Weights of a small transformer language model.
Architecture: LayerNorm before each block, no biases in attention or MLP, attention and MLP in parallel.
Each number is 500 + 25 x the weight over the matrix's rms, rounded and kept within 0 to 999. Layers, rows and columns count from 0. Numbers have three digits each.

# layer 5 MLP up, 384x96, rms 0.143, rows 0-131, columns 48-95
528489483519469529494520524520519491526495473499478513525479508504465510540479515547502472510495494524533487505477503473490509492487504516484496
488475495479470525526461494485477514502495501520533522520515444475453495491477488525516522457504483526498489488518480493476491505543466510468482
455486541536523526501501472507534503488469465517482503502567523462520495467487489511478510510473514492454467548502495504488515561493489489475541
512496487490553521523503500518515495529499492496512554502434532527546486521462494526529481488505516525466460511500491511495498510480486502515452
488466490497466490492508422519505488482506514480491476512528538513505502520481534468506502472488477470532471511481490496484495520458520479477486
449494494566518488534531476520502485518480449454522486509468503497491496498503502540504527431473487562515536528472493496503485514468496524499514
483502492526550495482496447501484517499522486509453480460496514509519498470498506488498478467574491511525488468501467487488455488512504487490496
531497507503513473500552480509510500517501506503475519474499499535590497468500482518496470493487476521528497510541454502513468507443498515456557
491528539505477509476502473506536532531501517552494509495538483539526487475488466531540512463536472526525541456511493445478459480500530522500502
526518485455507492510498466545510509503480526476486495469490498462489468521477561486511521535511503463534458528469468489526482544484574525496514
480496540547517554520492468506515453477525440505514522491474509512511484475466473541518474488491546504513474471490540518485452473480487469486509
477476524504490530551524468514487537473504464464483493440516545500498505469477500522559533505502480500477486546462464521487510481513445542507491
486483483501515508500467512498458496475507517544518484506435548503490532487476495505491487502470482535520483500482485481524519481501524490475497
501492473538467498493474505480474517492484506456506487508444489521503503474524496498492491501493452495515487528468474517479478548555532505500476
472493534467496501534541481517484506490444458458517500482491478546470490508472505503510508548508492515471498559469489490486499463503493475496516
495510452496524479522516485482479466515513487518479509518478510501499488491497474510555473533514500527498480527507503466503464511544487499524484
531509527524498483474521493497485533512498466503498497451465532498519526476457486509422479513508488472503466534487507495453482488482484500459546
422471465507496463494552482475528502429489517494538489504513451541513498494489512537489493493513479520524469511515486491479464528497514496506446
527538450473491478506537506537488475501523483531484493515478488555498541526497477483499479551485497492482489507497491550499472517495521500521518
453481497506537483544539478511510481486518509466543504498511509477498525540470470536537459464521469515486543512473498477478498511532515453533475
504519498527444556476533479523508502542485472469507476498498516479507460484487479492507499505479498482537493517475480489555482500492506492540505
508504453531517491525546509502501474500514451491511515492503453556449478529497462501492523479501546547516521479483478475456508500510484499491475
447496478482482484488506461542499490505480507489560505543522488468461498527537474514497504454488511531544455494489484474501546488481520468488491
529475496496514503476526555505497465511490534526490473475454452485480543520541488508506501502505508485520475497540558504537513457491511483516523
482453519483533475573534520522534500504498499495499484465468521491511483508491449488473502521550480546524507530497491507493526493576499507452511
543513513528511503470507533517500502488489484493491480477501482555523512475483466499520473452497466501524517509503526536518473458496515511509499
499475507499506492533509473512501492467474534482471539494525496527513501478513486528565492467498483518535469507502492513531459460537494498544506
465499490505552432525507537512507496461501459498509506512490494511500518521488503491530486496479522518469517559527491489508531521507490498491498
489477534513523491482483496496467515494525486491477486512501506494527512516518504472525497490489482556490501507467465505449501522482480477529525
505507494485489536493510497534488471480506476494495475477483507500490542478508538507510478449502491494490522520490522525460487558515473565499506
523505530520535514512524532539508491539530527500443489518553500495498494522545524506520519506529545478471491485495458524482474460517519477503510
478488465491486464512502480499489508533510453480459491535459524501462517487498523496475498491542499535512470517492502468510485521493506514481489
496468496465524516462468496486524492472491509488540520502479467531525469506518495465500508515515476483500488490521436453506481548491513527509530
494498522503555509524536470499542549489481430500500501490487504501498499497479444502493470481536517493481481492464484518526462498539426463505470
546523404498478516482473567486527492503513472495465493460463501525482476508491526535486455460486516530495468497511466490508489513565483529519506
542498492515553480502480521547563440491495484511486492532476502507504502480504497512530507495474496505494502481516550508551493501471519437509501
509507505497490448506486529547422476504473504501459468517486510512478526481501517493497507481500498488523498517497505485507461527479506488509492
514523526493488509490459471491494470507525527497483469457486464492525443487486508464504522502528479462480473511499467490484484482503559476498523
512484520493525507483521537554478504513462537512510513516461500493515443508517479449517482515465505519476513515516509505500448480513483506512487
563491487554531490472476509476528461464471527513463496462475466485519509513529497514506497506464504530506536523509486517551461500532535523508529
537475540499516541492480519525502510499458507492508473538509448544486480506495540511533529468508502485491478520461509539498494498510521488505524
471468485523530504511475527521531486478484513477502491492526474480493506523558450520513476500505541520497496514474509509500472513521496516462515
508483440525527544537532500473534506499506475484455514448498496529470483462512471507492525506515512528513470519504481512508484536521529496506524
489543514550470531530554454522528486498521525459492505499501547476513521517497506521510466538494502513522511521512509510489511481505480487479506
540501469506481468431511519481493533484455507498498487527473518496514474506529501528531491477494499501494488538498548519538489492528527473493544
435477466539455504513489469493471503487517511471521491492500502549500494527478441470544483486551532522485508433508484517455490466500482509456486
501501537520515543540519496548443535517505500512523506485491511513486473495497477524477498501481482532481496561498479505505493533524489522476544
511500481499516536524518490469493464519491456473507474498488518511500438464523511472520535464505517532516479484506475463494502512496537538491518
485492502487478499480495503556446467488474505567507452543427524489500512478504512467456513471498467517544491492539482504526483502495505528485464
513496484493499514483498484512517509448505485493506472525548456447533487535532458463523485491490517532477498493483515480505513498521455468497497
527498494511549508483471495517520444491509511473503513495471453463480527525550493492481535498494449522501517476505474488506498487507547502495525
467491501528495510445495510538470506508476528509491441528449494511477529477486518504469509522478514512497503509493515471485528522510525489460531
506460515510474462459518465484522490491527492458499511519524533522513513507509499513504458523478479515496518429526503532534441493469480485489505
483527474499518511523480501502514483523481504527548520529455524497456536518496478568521514495472518496511515515517452485479487474551489478487501
519506477496456520480478471505478474517500470475481497489469554521507496524510492492484507481458480496479467440460480497471502536543508529519464
503505523493496473454546513552513475519510531437468469506505499509486489537503492486565504459489496482514520465491480512492506482503489449524471
532505487519512540520567481536505556474514475479501466530494532529490472479491474535489480533509516512482470518510505482501536522491543532507547
499490469518527501530468488503479480517527511482453526547511523475480554487498518491482514486513504518531492502520453456503511487487493483504511
514485499471511516543468489513500499466475507469492464514497450509527477508510508495475490556520483524491499567466500528418516548487513520474489
506453524529488492552490481510491525521497465483469473502472485486504489490465531498498501464463531489512524521471485527495497520549511534506524
472509544485501491543490510503545498468515496486512506542551526551516488470524496489524512479490532518546467520500486515492495503527489522482506
463464477530516498514456493513456511529502500461515536529517505529519513482507508529491498505537497507533497462481466467479521555564490517522482
496509466495489472547476494524504488511496483483473502488467549489492481516505521496510530492512462519489500505497471490529480455485498454470497
481478475527529473546482530518553476496517497482495539553490496484496551511509498518500476506480473525480522506519491491479548488515436495509444
542464486523507500499499471511527514507503518513486468480485492547492495488486473478504519518539511515509486498539520515488478487517455517526541
488481512507475521504540505487540543522517468470497465478487528483520475508496455502537502495476485491490487469496451507469482516496477465496473
515513482519461447509498516532552518497482483500508475520515476470485510514513485539525513500509484494492507471479512514542518468530513484538461
536514501497500485484504498554470524483505471537524531504506470546513521506495466511564484529507503533502493526497496525491529485474456509523506
511492546540518521521501459510510538470503499470506536492521464482487459514542453466524509474475488568467471511467501479432479495509500501531543
516501513475524505519455523530476476489466527520488520471521493459445531535482480495463517531511487492527480465525481504471509518510486501480513
483541486530485475477473455537507542535497454509527503499511523550512473495485499497475493485521500487526514504498450516501499500494451531471501
504485501529483490519528487471496557501514490449499480465478477520482487437500511505487475477497510505491457491440447467488519513504457473501512
496500502485491467476522464497479529482505466468479474521495506490483499488512493533529513483482531505511483519500486514491484511559493485467551
519526465495505505497511493494542510479497494508491499438492543555487491524466468479534502502509473490505444514489444512487491522461501477495522
487481510484466513546492490505526476469449532542490530547480488470511512466465446552524536496537517491507466551513512507502462502520510495506498
487485539509514485501461529534542485496516502488525493514507518507483515509548444517496543527518482502561512458557500520497458514528525524489492
510463472540504514464509472521489524513492498507506468500547494535518480502466499502506486496472463475553486531478483513478543530491478519473521
485512498548503547481486481554502493480536486495486463473472492484531492467500538483518540484517536448510484503521476502521516457479466520506494
507485503527522450492475509476528526513475518464487490493549516536505484471535452546509467493509503551489487483484511488532458497487540492491515
500504508521501572499480534482492488490515523497553536516485476510457515496452477529499539467486528521457474481494453504514458508529460554528550
498508487452508517499535446508514504502518459522524500516468522493509514510504484473495540532474470504500492503515493505467499493520477500520529
474502529507518499519491517550513497497499509466482502495542499505539515519552462491521476482538507509533482472518547503506477491488497518505450
487453458480508499546532515526507497459526491501492503512512509520479513485489470488538460510478538484491531508510478512476503531449505506458479
557491476542502525501507514525496483470509493526429488528522490524526480496482509497485483477498519465512491530420484506510440513491467542491485
525495518472504511484521535503489430522521457523457474499494498504534488525489514493511510499543470474485500477540458491514542528513511528468497
511545492492533471506480456513470460482492514483458509520500472504514507491484500518506489493528486539512461461518478516447453490501512499461515
459521505519490510509511520506471531504467491481435521515504482470507520514538519548499472493515544490522483489560521505542495499498466515486534
513497573496506458501503466509498493508558537473479480473470458500499488510489497523525490526512464512531511508465523522488482527474544481469533
513504491463516487509479508509515473482463497519473495529500510477525498528536503462473487510463507537490454479535474512496505516514494485536481
544491539513498495463477488519475526514516482523522479507480487510503454473544471498483488500469485507505509516478479513470531555489540504495494
547543455460488486512466455504435470500498525485463479508520469495480496481544503521503506539509490536469479497482491488514502503508489494510489
543525476467521487475533523532482514502517491468526495519484529538474507513514547525521502483479496490477521491479480466475466435467498487503489
525481549517519483526483484510516521530483463506478472517492468538510496526492492529495495524509534498510441508502530493483492503507540502494474
513484496500527501571465530556492468500449496491488523534467552492518474523524492508518512467482522499477497491511478477451468490499483509491431
509480505524478513516433470545468473523487479526494484533451546504498434517457550492483515475485462519481469451508481523503497478518499429474473
517438516477499479497508499540506480466487541492515491457524449471477469537524506482472501526453558482499511458495499492526532505540509516502511
524471476514507521495493543538495468505507515524465482513491478517503491487481544519510511482497501511491461517493525511513483512467511531479458
458511496514482493490533461487484514503513489513478476506504538500543475507516521513505496492507475517515473515475462500475454511513442445460518
507478545470511500482530475542521494483515521466514535483511508515524483516469501487467482505526496507462548527502519483463523494490492541464482
487484465536523500459488496475492475473497493488488487466471466531546448515508440498491533494543463518511485479513506477482473462500487520455496
507465489541512523476470519468538515479542481465498455508494479458509510512528478490509540472492468491480511518493481459432463511524490513513438
503456490512498471521478440429519463475527463505485509475510444530498505469509515519457489458502481528529464494504465505496444517514531529470516
502534511473516470498474509500512428483457487503499511532454490494483495445518504503491516483491546532472551520510472445458492494502513537494509
508484479504519469492529540525521513500485445488463468497517492532484533469455458526488517495524528556504496523516523519541481512472520540520465
485461507546519486481521459485525479491501518453482498505538518501543488490495495502488476499537490515507455486484470499463462497515493497482472
479506550468495458541486471519513524491454482480497544524478514488516422527481502522490550505486488500511504493452458498467500542450466470509451
494505555528525463493524506516522493497467494484517517454498490514484515500519503490543516463504494529487485504528459530469494552485498515509499
470465512529514495489476490474480557483500452482505492499510484554519549515513519468487502476474480528503518497496432511503522521508525522449569
465481512468498503508517468481534473522519496461513493496462502478540470469496503533507464515481518472507477501522524515521422552473513535501489
505518498450508454505539491554502514532478454514488459516478533480500573506479474513499494489497502499498445516488537508513505473517526507481537
545481518505495501528468525507522454524482435533490509478495515514507564490550502503452508497485476495518498497521485517482535508525484515498523
462541480528509474504519500517455501490490478477496478494494532472507522512498514529494486446478456541486502485488448480462524494499484468518523
499497494527531456444509502523470472464494522498524494507485445518448458519525515500516491485498458516542474484476455519493542484478495517486492
492479538424453512486500478487503487469468497492491475517473532483498479490486480538498486485440538493504495518494502522502481526498478526484462
490503488580512496469501529502454484475475500486443514492479517488547507512514539536554519488474484512508487515496504463451500485483495489462513
493459514525537563488474454523478511484482504546492544520471477478453516517507479493484513495493503544506453448503462490489514478527508527504483
487470497504518501518518507538484491489479531498509502539525495491501479553481516499474494514499481521524467491508510545482473485537525515520494
511485531499514536451477476514486498485509490506468518489502464508538451510501487536481473511493491503471489468483532515476440485512466513487504
477471523535485476470530483475510543518536530458483503478538511553504494519509453498518490468503500492513529507518479519469489490533489497517516
514498476438475524500472508491479453506511517495441476516476470460436523469499498515507490501479539514505511534481538486477478506488473526457482
522468514448520494509476519500478520466507491468447452484478493495504451478533488516497488538449482501499514525508495481456561556520522517462476
472465466457546501526507487473515509467461494506551524487540505540507477514494480532479494519505467494449454516502456498503476514507526505487490
496452511525523518526494514514551462480547506470534458475456485543540493477529490510490491541499460498543496495489488510500476524490498485495509
499500517451468503508465493513500555544467523509486495511477529473494528480504493527499503454493512527476476499503486481510458490528528571493514
485511518548544505547478483531506511475544515497451512540474494501518487459517492548508492534480528503507462495487493530472498534505503496473481
454473461487479502502479479526479522479542548527505500455475498499466514506500526529481506501514488509509454512523484495494504494491487481488511
533520438510520507524502521487495489472497444499486520473457471491543516480491486533476482489464498545528512520495511561484539491525458550513520
508478514497420514519438509490511536459467470497520533557474481479512455490484473531513499508512505514476492503534513506478457474545486482462530
517466437448505502443500469511469497479475509513499487488502507541512499525530490487492498523501501554510480517450499532524484491479490555501491
463536498509524493504514531517512508474529480488472496552534503531530452509526474519513507499516505485537512521541489484478502522496539460462530
505509474499489526503517491483517506508508455483501489474515479483478485483499478548487446475504508483523440482505499489480484482525509486447512
515544532468485491560504513514491504504519445433494515530476488475462513509509506508512504516489483488473474534524498505546489498528514462499530